Part of a small language model's weights: 134M tokens.
Each number is 128 + 32 x the weight over the matrix's rms, rounded and kept within 0 to 255. Layers, rows and columns count from 0. Numbers have three digits each.

# gate: layer 4 MLP gate, 256x96, rms 0.205, rows 133-178, columns 0-95
# up: layer 4 MLP up, 256x96, rms 0.201, rows 133-178, columns 0-95
# down: layer 4 MLP down (transposed), 256x96, rms 0.113, rows 133-178, columns 0-95
gate133:082168083140128171112063129134129157160102096181132084126162111199153109104131136121170139122131151105107162138153144138186132062109154165185119138154104152150103132178145136123166155111094138152150163133076103186154118121127118130121141128086143122118133110162048064084079106179129137163
up133:133151129082141095101074132092113142160108137121163118182113083143122176112160108189122129086115124084124090054104157155121120126144171156070159169134190112163185075139181191134135080126073112085139110068085136144108145129121137129156149073119095079104119197075156121151114103162171126130
down133:105137116092093132121052130075117142129088174140156111123135119157113119186150132112099049087098156111153111117103172194159198137094115148146089145125139114118204136160173150112134087089126114105145126129096093137109125159119133094095177127078152077073165139110125125132143102148120153126
gate134:133166072132061118171054132060119141126098176147136122130122128124144138088196144170155173112099149091059162069096115087195130127177117095092059105155145113090126123140138124155097161166090092143150117053143128105181184077114120090178055129201060145139153139171105113103085110141088112118
up134:155134180136088130105159105169112108072176151055121143127111156072083213081090171121105048151104146171163098142109132120099073144133149141067167157093110119170100120145083108116133119125163124142124144158145138060133146166124100147147156142140135134138070126096133190186169116150174085147
down134:151123199130135095083161076134168184143137086108089144172137112147024087169062058098088150158143162100178105141140156150101078155127137108132144135142095101098139122085121093129080141093142053099125110098175112151102131181117121138067133096106156120086061091153084143144154142159129141159
gate135:134115123117107130106091120128109145107120165096076141114151137102131171072167139095126063106151071109180055113108198079114198121098122124095191143114148200152089137173115105184173089182057132165107126186123121097125108099158125084093077143165121145150158134162120125135122079140194167178
up135:151137137124181087120110152107179132145137098123201122107135171136150167149125135162192110124136166180090082210117130190171149113114165133091179151166113048129140136164092152126122124086109099098124166056070176121098101165125173175091126146117144167193140164068186153093183129147116074146
down135:139096107156109056097143118141116127109135189154121147165114077155104086112143117152072174122146157117176145084127125090095065129146156137161126111146171173081136174087124122162071187130075152166123113098178132177141100107196133146115065144123140170126121178124124165178076166134085118103
gate136:129161191138115195109157118122100147121094154116141096106083133122112097142157034148183145139105168132098137119149145132083106149149087081125125196126194142165125100112161115137148142167089125103069150118124179178101085144105150102111098164099159166150092132164175138077122137078210146123
up136:123132108165117103134120118134068101137188121112137130135142117135166108116064232121130145134119150151112140118106164109174144095145186165148081164104099151092167098129105099105127149103117180131208167120102105126155140135083115132118158079148121108121145112121070155144130125118094132172
down136:146144185153117167130168136112118144095122107137139115118073127166083090133190058140178143129156148099103145132151127150093097162131093079143140140116176094146140114110135165143120136181076114091066115145137150178101099123149133119150107204106136119134123107142122152102123139107219091080
gate137:099099138098054130086185160115130117119107152073181164139089117121021186117172087112074143125128087145132140135126137118140088116125173162155163125174132096104059150133131102034110146142133096115191104126136103105113153127103140116152111056140114183087158145129141111095155075154136135094
up137:125108128115067139172186116206125088130149169181207084089145166089154091150138095173120138144145122115164117141138168204070147121148122136140159146158132149107199159125161099149132134103116102140119075094211113120122153029198203121150189168163124141161147163081161136137106124121159053087
down137:128081134186148114081104145045143134144101112118101110103136109145122171047133132114072180101186129117094171157080088093146118079122180140126077071082096119127090137117148183088175102158158184153138148170089143152145126206118117174071125078099136160075163084198113110119085155110142157139
gate138:150132140099126140117126116134067110063107173109127170159101168110062133103104114085135161116173129108106143194165080111108104120116123093114163113155162127069125193070145118203166153109128169137109151144141119124121124141050151140076117157116147107152181175137119027084167150094122150126
up138:137151149154130119114126111136088080083135158125120191170084187109109185114104144133142144085116144118097129121155129132128124130199090060073139138166180100128119095149129082137077153134144132117150129148086142134125181162044172156116110112136120163165134173107110079161105130116111079072
down138:094113104153123142135145150134130150186159184143146055085119106165141135150124152127087051112107127137076102118102126168157111132070172160095106110079072153138122120143076110137123102125120052120099136121122130089120078104173118168140094093153119075089124091194133218113119092156143146143
gate139:156145149084160140171128094129152073092198139106123161132112096152118109109084152158121161127104119121092130118115105123102147092199107154100113127153158116110140135161155198073163162139132086138184115136174152094103165132165170172180145120116175132099168129138179142142102091144124157132
up139:104177106049144181097120187120116117173226122067117159186142162132113068139080152158094108133166127116119146157152125171122138096117141159095104117141129141146159161125180145130129126164133096113145110135147136103153134088139117137170108096108162073153159169115149136123134104129101162143
down139:095136141139157114172111127148119123145127168145150152133126102110130121142155084144120137086127097162078141055156114166130138114150092160096122167118064152073118111150136178112120171177131133112141129144172085138085102043142131071192103133079116125130124127110176163114115125129101161150
gate140:123155103089072145150156175127098107098137174127128131099136136157081089127104126112095202132227110093077184139158184125106173146144071180163074101161167090135086134116172067176147169109149139114084124098210099130148135055119135090130104159087121115108114159151122129079064138171143167142
up140:129121106137100163190075119148139079124152155132115176086184091165097073182143119078067158131165134116132142139148174117144152049089070157139112071120132147089110137131172095169116145059146122082154124118176103152140140081133140095119116114128127133115142131151143099130093102110124190134
down140:133096061098125094145145120135123105109208148098190153122102136112148074139150137120080119148160212159127175138128151147141123221151085079085151096176153163106110101133150150127099131138142186125124145069150146119151177135144114071171128160095171157183179114125088148157103121170141132117
gate141:140176164141167160148132141075120221084125130170155130146042179112111096175107120133101141115090116131109115104163121114106098161105131156167128126122160138055099158133156192185120139113209125123077150089163156091182090179087135131112144122123154119136160147154150148170165139113124143157
up141:136141108144166122077134120086109120134138162147097110055176147143177181124139144143160116195143064096121147118086127161180082120093137151180111158127097086108085142212119098098137115113177138124169094090046190146159090122099118177113137112109098155170181131135130131124101105113121116124
down141:153141119161173158192179134123158200121114061100189103144130187091081146148141108158112118162135090178109141107166118141133154155097074099119127135163111144083081091183113177163103171182167098117118134156123116162145124148131173157126089101145099149103056119101136088132172159145180131077
gate142:123121112093139107140145125073114141121137164126112136095152144122158114059202128120108164167108130092181073100075095085133107165136135119131102062119137123136122147106147083136131042123133047142170151138146118142098121121149141172135188112117128188108123127125126083170155167158153131138
up142:117142126086168094095133151165133150073072135110098080056083105097091108119195099103158150111115145119123129136181115139119150159163155141155101116070154093142150176117124095129100105136116080154132095139149101058168177113155172125103132108138177087164146193134154143112088169143149127062
down142:190111129144171143108145157172131180040170135110112088080162153072090175140150066122089089188178104123132132084142076116142178140194076077164175156089136143109114127136126092090109096135115099116114069155144132081119143127127172109113116178144154088130127141128156129200164105162148074170
gate143:045180150145109152121230150149103085146167150144125078142143092084108128093121144211155086147110140139138111159058097103116116136116179172128147087151093098109127096162125147193083087111068103119101098126165128075205091148143128123132189117146079142124161121100135138122147067171146123163
up143:114088123141214099097163172137213162057171134116106172104134119125175124123165121141170221094110091175083103135183104171151131120133185094233130142102120168186142152096156107127118141094147114098125101094110129152145134153127147164085196094110190122119125093128100138104139163102104187150
down143:110164138126187122131091118149137148132100149164096109107082070136107050152115168165158126109120112179162110139071161136151135135133161145193157151162140115128117073151111118163163135148077060155083121148163111086144175127157120135078182108080109109164141103074065099143113088166083070111
gate144:117197091107149166137138115166127186119112138167124120115109108051099161103118134103115159164138166057159140156091214126123168095133153136145085143132055140096142088096151129145158141117084133082149118119060115103181101140112174124132084057133122122101085159083112117061118113143112080108
up144:159092083117162139142119091158171121183092078112152117116163119194159109149078071162143109183178085138098156163158134146109133147136108181126140113125125135178118168142147134150161156087159111110137109097148137139110113156108148141096120143094148138126153192092173103129062144139165124157
down144:103146169104136144143156108140082125101079136133128151071144099067106117082143173103100168125112176110155105157059182132128128144131139072106100167133117129082150069170148168151179124121086140107138164134145125114148111163148154158129111101124090114153154141080127110059215148158098098114
gate145:119148158205062140123109137069143084182139072205108125155106143085159088109118085119103168168111116119143122102211144136124070097121131120107139089129153178135092128101092142175145139153123215180113125126140149160165127159146112146106118121120095114114108136133137177164091211138169111146
up145:142101107063187150093138178146083174093132088112090085126090127122125130154055128110116090053173093149075142136130116145081166178149137144113116156194100103136147143135104095189149075157138098117121100118124140071117127141085104110140147164179091117152112142131133138064117151132119151126
down145:098121205147123151089134109066109104132166068187166130106197107163142118143160158104148077108126063155114115158126132088128102151054136125131176106147104128115117091111112115139126146105092139110162094147099137143161124073150127122132123167033116107128126168172133146167139146154067147118
gate146:160139136042141167180127136109110139127150098144134127161116135137139105154101152170103153161124196110098136141132126057136197092076073119099140078103143144104159130160099190119169153163106193111156120069091207122175129110180081090173119110125124132135135093140072107114115082150087150164
up146:099196176084136163165132140075048167140092174144156151140141189109138145131073099135134116136103174126073094172115076141135117102144140180121142127194147082107215102076140142137119112125144119130153122114200136129084125166117147136119089117149105060132122124145123117111096182091116153190
down146:149090119173190105096181085153108092131108121150151141076126128178079095189120126118140105128183123094074156078163140134183092141110141127125109162111119074128103098143088101217106141153142107162167181133134084204152132126076141118187152176121180168138128088132121129119092150074143131102
gate147:199127117109135112083161165091098162059085161176136151090114119095128126120144095169131117094078085173171124107167117092087155123099071137134093122145142163088094106092110155108111109178174126140107144115194130143167106225162092098091142143142153148183158189148123135177167169153081123148
up147:082134126116081060178152099121207094139171060111108146166131115110131186119137173124107141131131110113118104154054129125122123143153170145089220130177107151133124174133125158125152088059117110132159110093146136125157167132147155141162138100110145111087164123113137129153161118166125087116
down147:127107166113138134115122144146101114046129126090139106086171141165176122172151176151075082194123132094083101134130122119103095161178070129191113144175131108120152107148167163096099118139135135132117146128113142137156127146098128167116167128092146112147104166132093095114113155170091147060
gate148:124088114102140138115101134130155109086081143130062104125116082143088106159158119100122102102143094153111085102135143150106079137170120130153133127187061140134144154097170098061184183181094127132170167055169141134129123131070127122136104120119157163157165098179111147113101126109161103073
up148:126133097166104161092145121129157118127144084180138117159107117126144118177141113094133110113135110204188130070162134149094174169174086125125146164218106130131122102148135145161131123133150155116120110081125161107147078118098086138125131113152093082102123125131097147082110101083120115154
down148:163100096146138149128151114077097126111105117184083110179098179172149095158132120126147101178099097137157151096148119141139122158145099161130122106172120135058091141110105092080108171120132174110084185156133161118128124159123088140088113095085114098069097114134118139174125152106174162113
gate149:108125159213147138123205095122121181139163140105148185087109149137122113038161158129179124079143100088105064127127169079055084122127113108117181133075088113108126071112101108097080136117100104106100106105123097092134181130097076164162102111082168137097145115106174101132123109178133166095
up149:101153158143142111130203143112159137132088166121169149116178070088185126083118191091094122138186105127099108088184158143139134075096109121204152117091131094128176089122137144104112155187103131120084126154120132087201162057132116080137134114123149128104096115100085122120142117123102149081
down149:159066120133071138118084102102127113132213117169118099097156132128049131111133081130132174120101133121133171192076117096142101118098184128106130110169118157156149136161196135157141125118124121180104192150144130151070112118197131181106158151114131160116111124147110155125089144117153127184
gate150:161114113132149126121098126111164162102091039161094145198149178154071152121163125172129119161122090085137124143183106053111078144175200152162099101086148116113090151171087145151113162101253155095131133155163118102134131153127131128116113120142142118123091096142161166103099136147101131120
up150:138109111141145140138133146164099122114150185095203108082163118121079083127112175138125181122125080171111111155128085164162100114104157097095155103149086112123104093102116123058106117203106127111137172060108124104105121124088144203102158130061126131124129118154124107169156105109138087074
down150:147100079150157157117152120176080157125182057144098059091107112165146154159133177114113123091135175151118131143100101104131188077110078149104102124170138125168162137128160126148143121043175162134132104064167126105147111138095126051127093154086126122133104151160119147135113104157152137144
gate151:134212146178073092116134107107099114129136065150107110138143132100058120125136093169125134128111203120116115049151153086146161142206130115073156182119146141152082085124088071131156148151120101139115155094125065120125145157080109105115112130153142140125089164170104152135122087109107086099
up151:149118190078135147089181139144145108190117129140130104152079062151148096119084147100158111151183151158073123110171107135083143087070145147110176187180205172146125118115107147144161127151148203076156135131127099107123137118089093100209127085098150169168077124074119207089073109093117136152
down151:142139123147131143139066085154146175090157189094113174104116187112086167109113179140130112135115071148127148127085171145172121162152130094131114036109078044095140143135148114102111155121115092173087097134087133147130094153169158120064128208144071124115150111174138027159155126088127135114
gate152:195135168177104158104098067121151122127130167098116109097080124179133107138153132074178157103101157097132142150110150136139164056114088125153139133089118132084154175117183083104163157112130148085162073124135122109102072109100145100134099196130165152160146114191137108160110128097078190114
up152:105071114052148119179123140184105116115158051164161124162151118119043118144147144132084148103118126159158182134164092122095142163147102097105132129193140158155111116137080101108094070118107096103120159080098096136126101132126055104151188104084113113071108142126064132108067097149131080213
down152:112133109180204133182153094164148139138113167132127098108143087116099124069179108163097114134096071070102115088100159110108091192111137088079130103153144131126115158097144136120130117086150113158087110186107122108164167193148123117087115120153123154117127150110069167093083131129099115197
gate153:166058107124159150211153091086082153093110127068115108096118152137146145104161081129143107123172131111195129112097147115056144105094104160160158134106138184144134111168131149137141126183114095195120183122165077067173123136130091121080116182108165197138134077123155163166153052183163105156
up153:150155134146150163177166099138149111100129211129071105109089096116198094089154139160104148118135104128149153121123154182079130089073118122154154115091161144141156075102142112126135096166104144141121138100153118148122109088108055094152090134136121161126142151118137125092127146176136125174
down153:128188083162159118126172119080133089099108094096164080122123165120132107115154109125168124104115096206170178125096127125130130147070156152167118103093139120131145119107108100132121116135128075106152135077173108080121119097152063122112185126154171132124071139103140116141107060180119108165
gate154:086132071105148125132093141116126118114131121165118111098162074125115080115079147188138130106098167133127074109167112090048145143197153090156086136132142158121118144162120135199085073120134118135095105094141100122124129119081111119133170110128138087105149192084161171104121139108103146149
up154:155136039102117138129135071097145182140135073159119144076128063185105162090073132106058110117083176147150110050110170103126141109180114183186141145104127161146125125160140175104123113153122130164109113150075183101095078134073134133132180179128142145138093163123152177055161130102118154130
down154:179081112138139090093140115103168137135175150121078122138123078161086113121094105125113098140083122117155193096147112157114122122135171106174137095099130082183168094100116168119087125152113102117075165149103128193141107139148113094135087088126110112090107151072062095103157120098129160090
gate155:113152156121110147133129120107097143156176144122100098189068136135172187095091145163147127173114108106154057113149151150143147083085100090110111070165102145071179155147159117081129136150199046091185151152141135123134149161094085129191031072097138176128147103079148082161047120124126184125
up155:102133090038103108127116127156110117171114161140211107119114117206133125118148121163070116114116116140132173162124038107091117138169130106124133117194123172102146173110000126147183092070153096149117095132155111124148131147145096129142133132136156129108136095115200128132099079140134113038
down155:108192139130175093084136082076070159109076080143152068125099117136116054081068114145114144106142115136144166147133096185089124111099118140127077133115148198055157137145162123130182142115127106131096111063151076127153125154119171084155157123152118129136169151178127190158126091148166148105
gate156:099136167118161157089132092066106121090117122093078169123114127114186100112115198133108123098084144122116099110116119129122158084083111095112120121087182180100125168118118170124088062100158093129071115077131145116160174084139062097113108126194139097088164133102114121081162154139093116208
up156:150117060091185113156173107132156182126106135107120114109125095099155117117134116163107114101112197179172099171095174077094123116112128144110069152111197135066114138126103170132087065108142148113073109100132090119157111107154135099083121157131193117115104151092160145094126091081139128105
down156:168100077118160075148128096177131162133137181061090142114135114076131171127204131136136158127158128118166110106096173067098148098171104101101106103166176126138147081165055147134127143103104162162104113115101111115133102170062117156108176172147182109135009130124140111114163146114139132148
gate157:138092142197117180139162148095153150153136142166092123144062109132075121102150079133137154088090138139131089123198120072102188126160126087145193163144178134103115129150163056087143070104094074161113135084152099060100141147163111165167146104141113147134105133128126097145129133209126128196
up157:077072110096132191107098130138131122164127123124101142117190146123121104137120093203098132096174148082155142095151109109168122092103103135148125082089163197086153122156109211092135119129108156157112119154146115081129117074174151108104107152102137148115136132141147156076130084090130142108
down157:091107144165126118135170157129129108145131102161074132147068113127093153099100071065128126059123138168157103157164152117068173194144109094145175163091115101135129154121162073142121100097149124140109149173133105096120112156097104178117187082163068114153090121160108184159071170168155124127
gate158:137148089171110151134152185147114098176110118111190135157141119172127175156136109145087132138171089069130116130107130110194128141154132131128092102170124097159146164070151085111135178091104175074120105149070116073133074152085102168169120106085055100132120105116140107137078089122124113102
up158:097130153079149183145081054147116181072115125147130092130135194076138086112168155142163139137140131104108126123165159115145142106144117099089109125054158160121148113161153147203160129143113148165120125131147113152120185097140163117165165128141137107109123176159146163107115155138081116112
down158:184135113140115145078093119157107184128133070168149097102100149132112128131201161151102170153135136135130106072158136178183112135141121155173130124157129114131159127071152127142096125195135149189134114110085143090116093085110145180132099109128130108111164126145133183106094066096093121105
gate159:132125133149149116111072130160167124133134115120112146144169131126135098148134161158130056154133201137159109108126127109144153125122182141039100137106056108190151093149166144101206117167098112124118092155131176148122082085126074108106096097170075095107124143078173144162111089075115151132
up159:152107144114113135105130128111150145104129059060128148165169123145070116105103099089054129179181137121102121082140118131165159055141108080086113144163075190105157134129169143094130133180120126179160113141173118131123112128144095103172106134123113126113128180103106104162111082157110153153
down159:185177108157131162099150089175147172157160115107104125129164087210110112167156206165129126186173110169102148104136134163106124141118131125132071116145099111173163139196169145140116101211116189166147133172082126082156088108155097129205109142108106133090163157111136157140071143160126163102
gate160:117113170123065126095094150108161107145144114118145107112174063143163135099081133145123149139215141102117121157170132134134085076118161179114070100114142145141121120134105180131138132145141175121156082088111131130133144138118149063090137190166112136104100201124120133134117114113203167099
up160:076175188092069146112134122121087163086134149182142133165129071137197126160165184167120181146124140120105111145172158102109078144088135143179149124118166142151097118099155160178146147148088108145081123094085134151136134149070116128130105170098130103114077135090137150128076094098152139157
down160:096173133139163159140148135152145153135098101143113122137101123100183158122181071168148139166061085146179159128114126143115128208129134132154129180144180153107090125116145119095109136161131144092093157103139143169174086133135047117178147167088141135097072094088148148121084157080081081141
gate161:112141183191144081067145066169122101095083140072149095198016129121090144121112120086130120102134141143103169068198138128069143104064136107135133127140092114146136175109088105134119176136101067154134151184145172085123151157118113087106161137125133119053157087081117102103070164156179175141
up161:112090075085083143175054146118116174070127133149127203069171176142116121182163155137100091125127115152135073197085138078154107155159128142114059142135146116117155119108177143198116095086166145112091110048108109188161166136086122170132160085173094102176087176183147113140104094089092095096
down161:163133117144150178096155156128135126166133114161122080134146129227148152099127144151091117099123135103165100129104120164202164173175130135075148084146163115162115100150178143089174086118123110141166095162082149129181106132163129128089106129067154081128175159142075101171128153174177126154
gate162:156031120161131193174145142128076147153126125150124116172069159098058078087134144146147178144115088180112087187147151144098099105133163121080131048123089133142117151140109117127132120137122120102095144120134142139112102136211107169102121110116162153127143074127161102162146096145147136130
up162:122183093133139127079159064148157105107172160173085103101127101108155123209114134171089117047094148157131115123086130164113187119112123113138206097170148104123078124110125098137123136082114063082103108140177105102165122150130119075127134132142079078129136143152172111067108153086123167124
down162:172135131140140102092138160146122115100109131092061164136136139182161175134099108098088122116133120108145127104105150119150136170108108219164182206187100136107085155113117111106135180079205110138144138076106128145125103148122176153066126119115157174178102112074053111145153113162102129150
gate163:146155132102130102102081092144126158156072138137170092141053115074084130082139125156142131122157145155143114083109116085152144105169182162112113154098138109129124089108091123130123133122178141131149175097154164090111157134108138094114112174095066132092085089088141084152131077184099143129
up163:103104147098163067194102110062104156127065087179127128151153139116104108136162075168184146120129121136112141176162106148171168086140145134097113137130150129131085184095094120150150114120157123088131149050157128127165140139107112162097124182096132069111157198135058086169100094141124141129
down163:115146124138083176088126158133117108105157166096094152093116098135147161109109171061076122084117164126136107091100137093095093172089127124175121124112094087129119106155189141125124149093121140130155135170062114156106146109141130101160154045142142155147089068098225162128133148108124101107
gate164:148151100131142087136060146080115126119154099150134158102126140116125093137104117175172090131095114115133128110136071067086134181162121083113134132198146102165145142139134146156131063184179150199095177154109168110142142142119097080151134134163104111093212106142118068122176115172155193080
up164:131103111162104134031124138140036152094155100102158130154172163110085179142130114169106077151150129169140155123155156140129166177127104186134128164140153155159123054131087145131090157184155096114091073125164175115084122168162063140091158152113064087141111154155134122176098106085163108100
down164:107106147154073136074154104143148142135140196102141093121095104136152118119122165100164140080113161187128148119079152179159077154080169149200135101133108149173132114079163158107099171141127047125116052171107140160096059149142149128128166133126082111137046123110132185170084109100090101113
gate165:130146120103108120083143134067099131098142097154174166122103148127078112150093127131169139120155139133115127106145110125135136056128161188094120127126122147132093097128046122135155179119111138161102118144087131127118145120100146149097156143118121142108105118091093164135084089178116132058
up165:153147124107086123160135180128138121172134145082119088121179079174122155106125126087149129141088065076161157191097107109163129185133111100162115065141106093097127157115115164088092125168099149133116121157143100165126146152175180109124160172112172152119145153109144117127158199163093108160
down165:117170116154168131096164080087153148147111119183159186189070200080144176148145142169122145125191194185152148052143134091086135000112162162076139176081108174182115114110099123120169179128138104144113139071141135096125138077101092151113113096170105088115118127114136152153095081168166150074
gate166:123166166112072144161078068143171121129082078118124105220132113118133136153138141144071164156164113133096105088153182097191109131082091158098129127144085169069123112120066198080138149129118098141087145155138121141137126176077096094160094076091124094132159146118099091096121054157168122148
up166:110141084128135106109063106071079155133181164142126104169131096088133110172119151110106151092153166182137127084117150149130129138134130096118104150095085151124137101106090147142067136086160121131169151191114102122102153093132122068114119116184136087111102117171154078099157150135145148121
down166:134117160141158107092169169124105147106127186144151118138083183100151082111138127149151102091114129118097122149114168168124152132208115120116107125130166103168124189157135106134124114178129148130101145080138105094102145176151134131104155132090067181124123130143113178169153115136030102094
gate167:127134129091116125166138114153049100114111097166168141160070119141093168099148116084146183067148143081096080102153168161122121094132107167163155135160183137140185143065137118137089075129157159134145090091068128173122146151125137220125069112128173136109139101184162070082118152086127105136
up167:186126139143142131102111120113145200121119141111145101096162188103130108161113104137124131158172140150137138145114093121111109161106119085116064147083103086148105104150139098057161210115097104093081152192161098099152124108149167100106149108159108117217126135154103131145127111108143105126
down167:153111128106122126187152132136100130117126132131119118208093114191159139141118103171120112156148134054115156154127166150161107116174091172137147119157153119095144087093119057109148135114124191156169107091099130094126102150098133158086087137143171116137137132140168118137094109169171127180
gate168:129090132140117151045169107058175148093078131137151104111158166111093103158139137126116097130119118113099158063144101088155141196083154105128077148084172128117107122101155149111148122117150163160159131159151106093106158033122113083107151164140084144136132162148133121103104140166198061160
up168:100148095119147092154105159150153156143135123156199124155103097123113130111124136138147157152121100123144161075142057117113187209094215086116144195126171117127135148087120134099121146061166097170116158122147073185151128085070060182139088109114119118176126095077121107097081138147114120128
down168:130160098149135123150075157139134150124132133175123142177130132158145130123181142183121189104122131086133214128159095093113143105117173140130203171148113125149179145122144120088132155100111088203124124059159100157153113136114107205148138143139159075170092125136135087100139142183003106119
gate169:173125238180167149115173075083137122123106162116151196100119098132100139100063121134107142098120102124116105139112058115174099081134171071150162118167169124023101136088186108133137134115213113092116127112135142140104135167102058184152085154124090156054162132091111139119145088163053166172
up169:108177177132104194106133067110145107114134159162115158131078121107119124067132112147090159128112153140121115150117140127139086118110031128092120167072115154143161126092097162126081137127111134093157083167106156166061193104140128090146134170181099160111135080122054103136192160158128126116
down169:120123108061115127116075137162132106141118113158168087147199109143204119095133167110120125158133117105121112154159126141100132138090142134115123093065130119174162105170145129129109055164093115162144199165168149115141091088122207082086169109102161078139125113150165139101126142157162083110
gate170:182113116084185145127109135171134177108119157127166080106135113149139109120109175115126141101129094084144147134136180106156104161151136131098104197164125093161132120167107099126119122172137113116128096112082122131072126150101076128111108166075117143145151118219162127155135089138163133116
up170:190058148114226174115157117197127143102135184124124089106161108147120125100141141128116124159094117104107137177136127077168135149164130116117124149134106088109052166150094146126109102150184110093120123101112111100082095177080165094154125180104126160135147122162186125154133107181169183096
down170:135145128111165136127178130150145087131141198127098133130159132084102131179143184162103086126094103120151177167131119113110101127092092139122101100107105132037102120119155145147145152106131143091017100108148077140107119161146104067184152157129155142133127082132125105101134168160110144161
gate171:080100160139182118123119108161153125119132112099140115134165137144082129097122112140112123069100158145180152119071108065105161122126144177088077104154149091153090112158149111127143158114129142151088139089087127140109127155153113125150111090092099123152133091146085139107083129125174164212
up171:097096120112134179160114160091133134081175113166142139179131102116120096111110119098140148150221110107183108136179129176141180099089150085175115104122089198099166144134125126078128126124168112078139121093141135142116101137131075154134137113126137094152122134122111075093100097194140130147
down171:090106142164115124116123119211118113141104147101108140156124123147152156191095147143122121101145118157143189109064173083116081111172132054123063109187110132154128106142125127111168145108132093151162107140103151166148144153114156147119079122122113136177088065139134089072089094146176162137
gate172:164176132147095085152169117111119160161160168121109128175066144117162163069111101175110146122103136144159141090125147112127108178079068140122169154065132175191118112125142093138162125123076141156112151137163148128119096125102077112140040156169068146106175145130130130095136173149134148112
up172:177123105191082088135138122122154084153114173083140113087090067125167103075118095101083103120126133143138097140105157095133110135148110161195168067100083177125137111142142083112170083113121103166163118117099127131098149170164108090043120148171111129112144139107080105135177193140162148158
down172:142184110131145094145134148152109124124140162183149108105102152128149126126167158116137154178135168098195212173112143117186102141121113130129090143124084170148122119104125147156160130140163219121160136123125155126105116111129106109111098116105165108204169127116153178093077147136118194131
gate173:170102181115199073142119083177073118060152135205106122095166062104131084113176162099176121169103134128071167142117190054099144115181150144079128069055140143124182147079105162148117098105126144094084155032124116164074151133140106105076165156029127177101199128168109122127146112081136109141
up173:128150070173174190132158113059155174142101099130107104097143137103134130099082140159077120148162093178150141083141041168152112165108155098169110208151085064143116117128138105176147094162097098229142132145104132134115108150142134089096102103176108124161064128109177118125127157120141129207
down173:140122135121179119085143045092111152121166189167159149143050141090116070111132206089093145133138180178101110154177129124120109079148165114122172073087137116135157072113110094136133103149178118119099154131096147137133154108125125142098127163099098153091091116146151183101026118152114163134
gate174:120095131156083144112141134059092145144121144109100159156120178127085148062088079172115181100134155119175079103128122153095109134078103074132117127142124074129157071182120058125151131123111074169115184178155141136134119118100171087107141147125110158110160104171138156133154148140115079144
up174:178156139167098129122168117159113129126133137131142131076126073114144135151140116064126117091142130167128159183191165117128170138131169129221126113125099141132101143064125185167103117100164100142174142082108135162115143144176068134142146145127095106144088164145101106090118110128175139160
down174:105124109138106094187175088125120178118138065167146071126164124132152136114112173152111134131142152170077094104186182149175165146121088143162111117119078122092151151084091129116124144120100190121154087104126172127140143141125170100126172145118134117150164174166110104097118116070163164122
gate175:148158136119157131121150112064125172113152103157182089124097103093126155114109064144114119102113148088126093139139120151085128126132093086183089133076123085069111198123143114059068082117053083170117080084125118119141178120083103128145144132106192130140131144119101114150119141114129093143
up175:108113123154109089147119101123092168077128131147131093115154137053122092123104052081113076084129158162130057143106122101124156199159104097189089110154095085117122138077074109147090118140110164164107082105115094117108181105106138125115182120162107216119158154196147203132171137136148087090
down175:145137108131157136146099059086127091141119149070143115110123188092210094115152121160099149165155144152121163148146135123158112071100168156093128122166176197115110132147120105162135162129116142121098134161140124131174107137136168122151081143106107115134120151177125153202114126125149151132
gate176:135192163117147149189114117094170124157151155084155144143066168130175095151134139182117133126130110104124137123140094119182137150140199101141104174144111157129102129104072148153190126097113147165113125115128059109168182164101136107107090147129079169099195129134110148094115130172109117095
up176:101123124173122113169130125126133126199103111145163157104098122093117119108162098117116148120136124145106074087104144081105157060105158058146101130070159167052134138082158182123127088094125131100104097125113155133099151160165168089179110114072187114139151103161123109139182096136102191080
down176:146119126125125164131125132157129120132051138170112128154146141101149157098147124112109154117130087165171142141168107114164149121083126140088079117153101047137154149184222110111118128122092169105145096054124100147146147162147124093132161154117092189139080164126140128159104171107177165147
gate177:125183053133147098091145131137123164085092153115157105140066128143125093109081113151150173120056152113133122142137082160110077143144141170088091156157117124175101112098077126110108165141139124105092092133087134145175134185132129161081119091128177158090138077205072121151184094073145141075
up177:197103126113120076130170100139180158103114189100144100146110133162104104113106161152170132187119081117084187105118118100125133071111141132093130147082178136141135092149124149104076130161166094147106092135110121156128143146120137138178128140154033121161151129130096071149180160102112172123
down177:164109139111078172115068110106171092182147136148089141088150114158086133125120143107116169102200163057076125139150175119132095149044138163109167094092092088087115118122167099189093151140122131129146096152153147112122125090088111110133127126179102174212133117124201116137081127142115132150
gate178:102139186104145133105188130125080077138130167118107150087119120079131124063077110137136074142124140083173098130128079111132057077168108085106101075126141086074090134134175148128156097142132153167101130134086100103160106113122180145181104148129153153151106107073135174138157147107095102100
up178:101178146102149158122125113141163149140162138143089122081177153108116133094104108144166072103133112153105157149123090097109130091111097132111092120112160147086125177078176160115125111098131158138096127091097143139132112155072140129176137127083175096115139089088103130134151082117055157145
down178:076156082146132138094078154143097138120149049101120123115088137162135074167091143107111160119143126186069095080168137165125134151095178135095149162138141094103089102140135148090146152131102117140070166110137091143135087153153121098157132120127120113145116129205091096115114084119177142093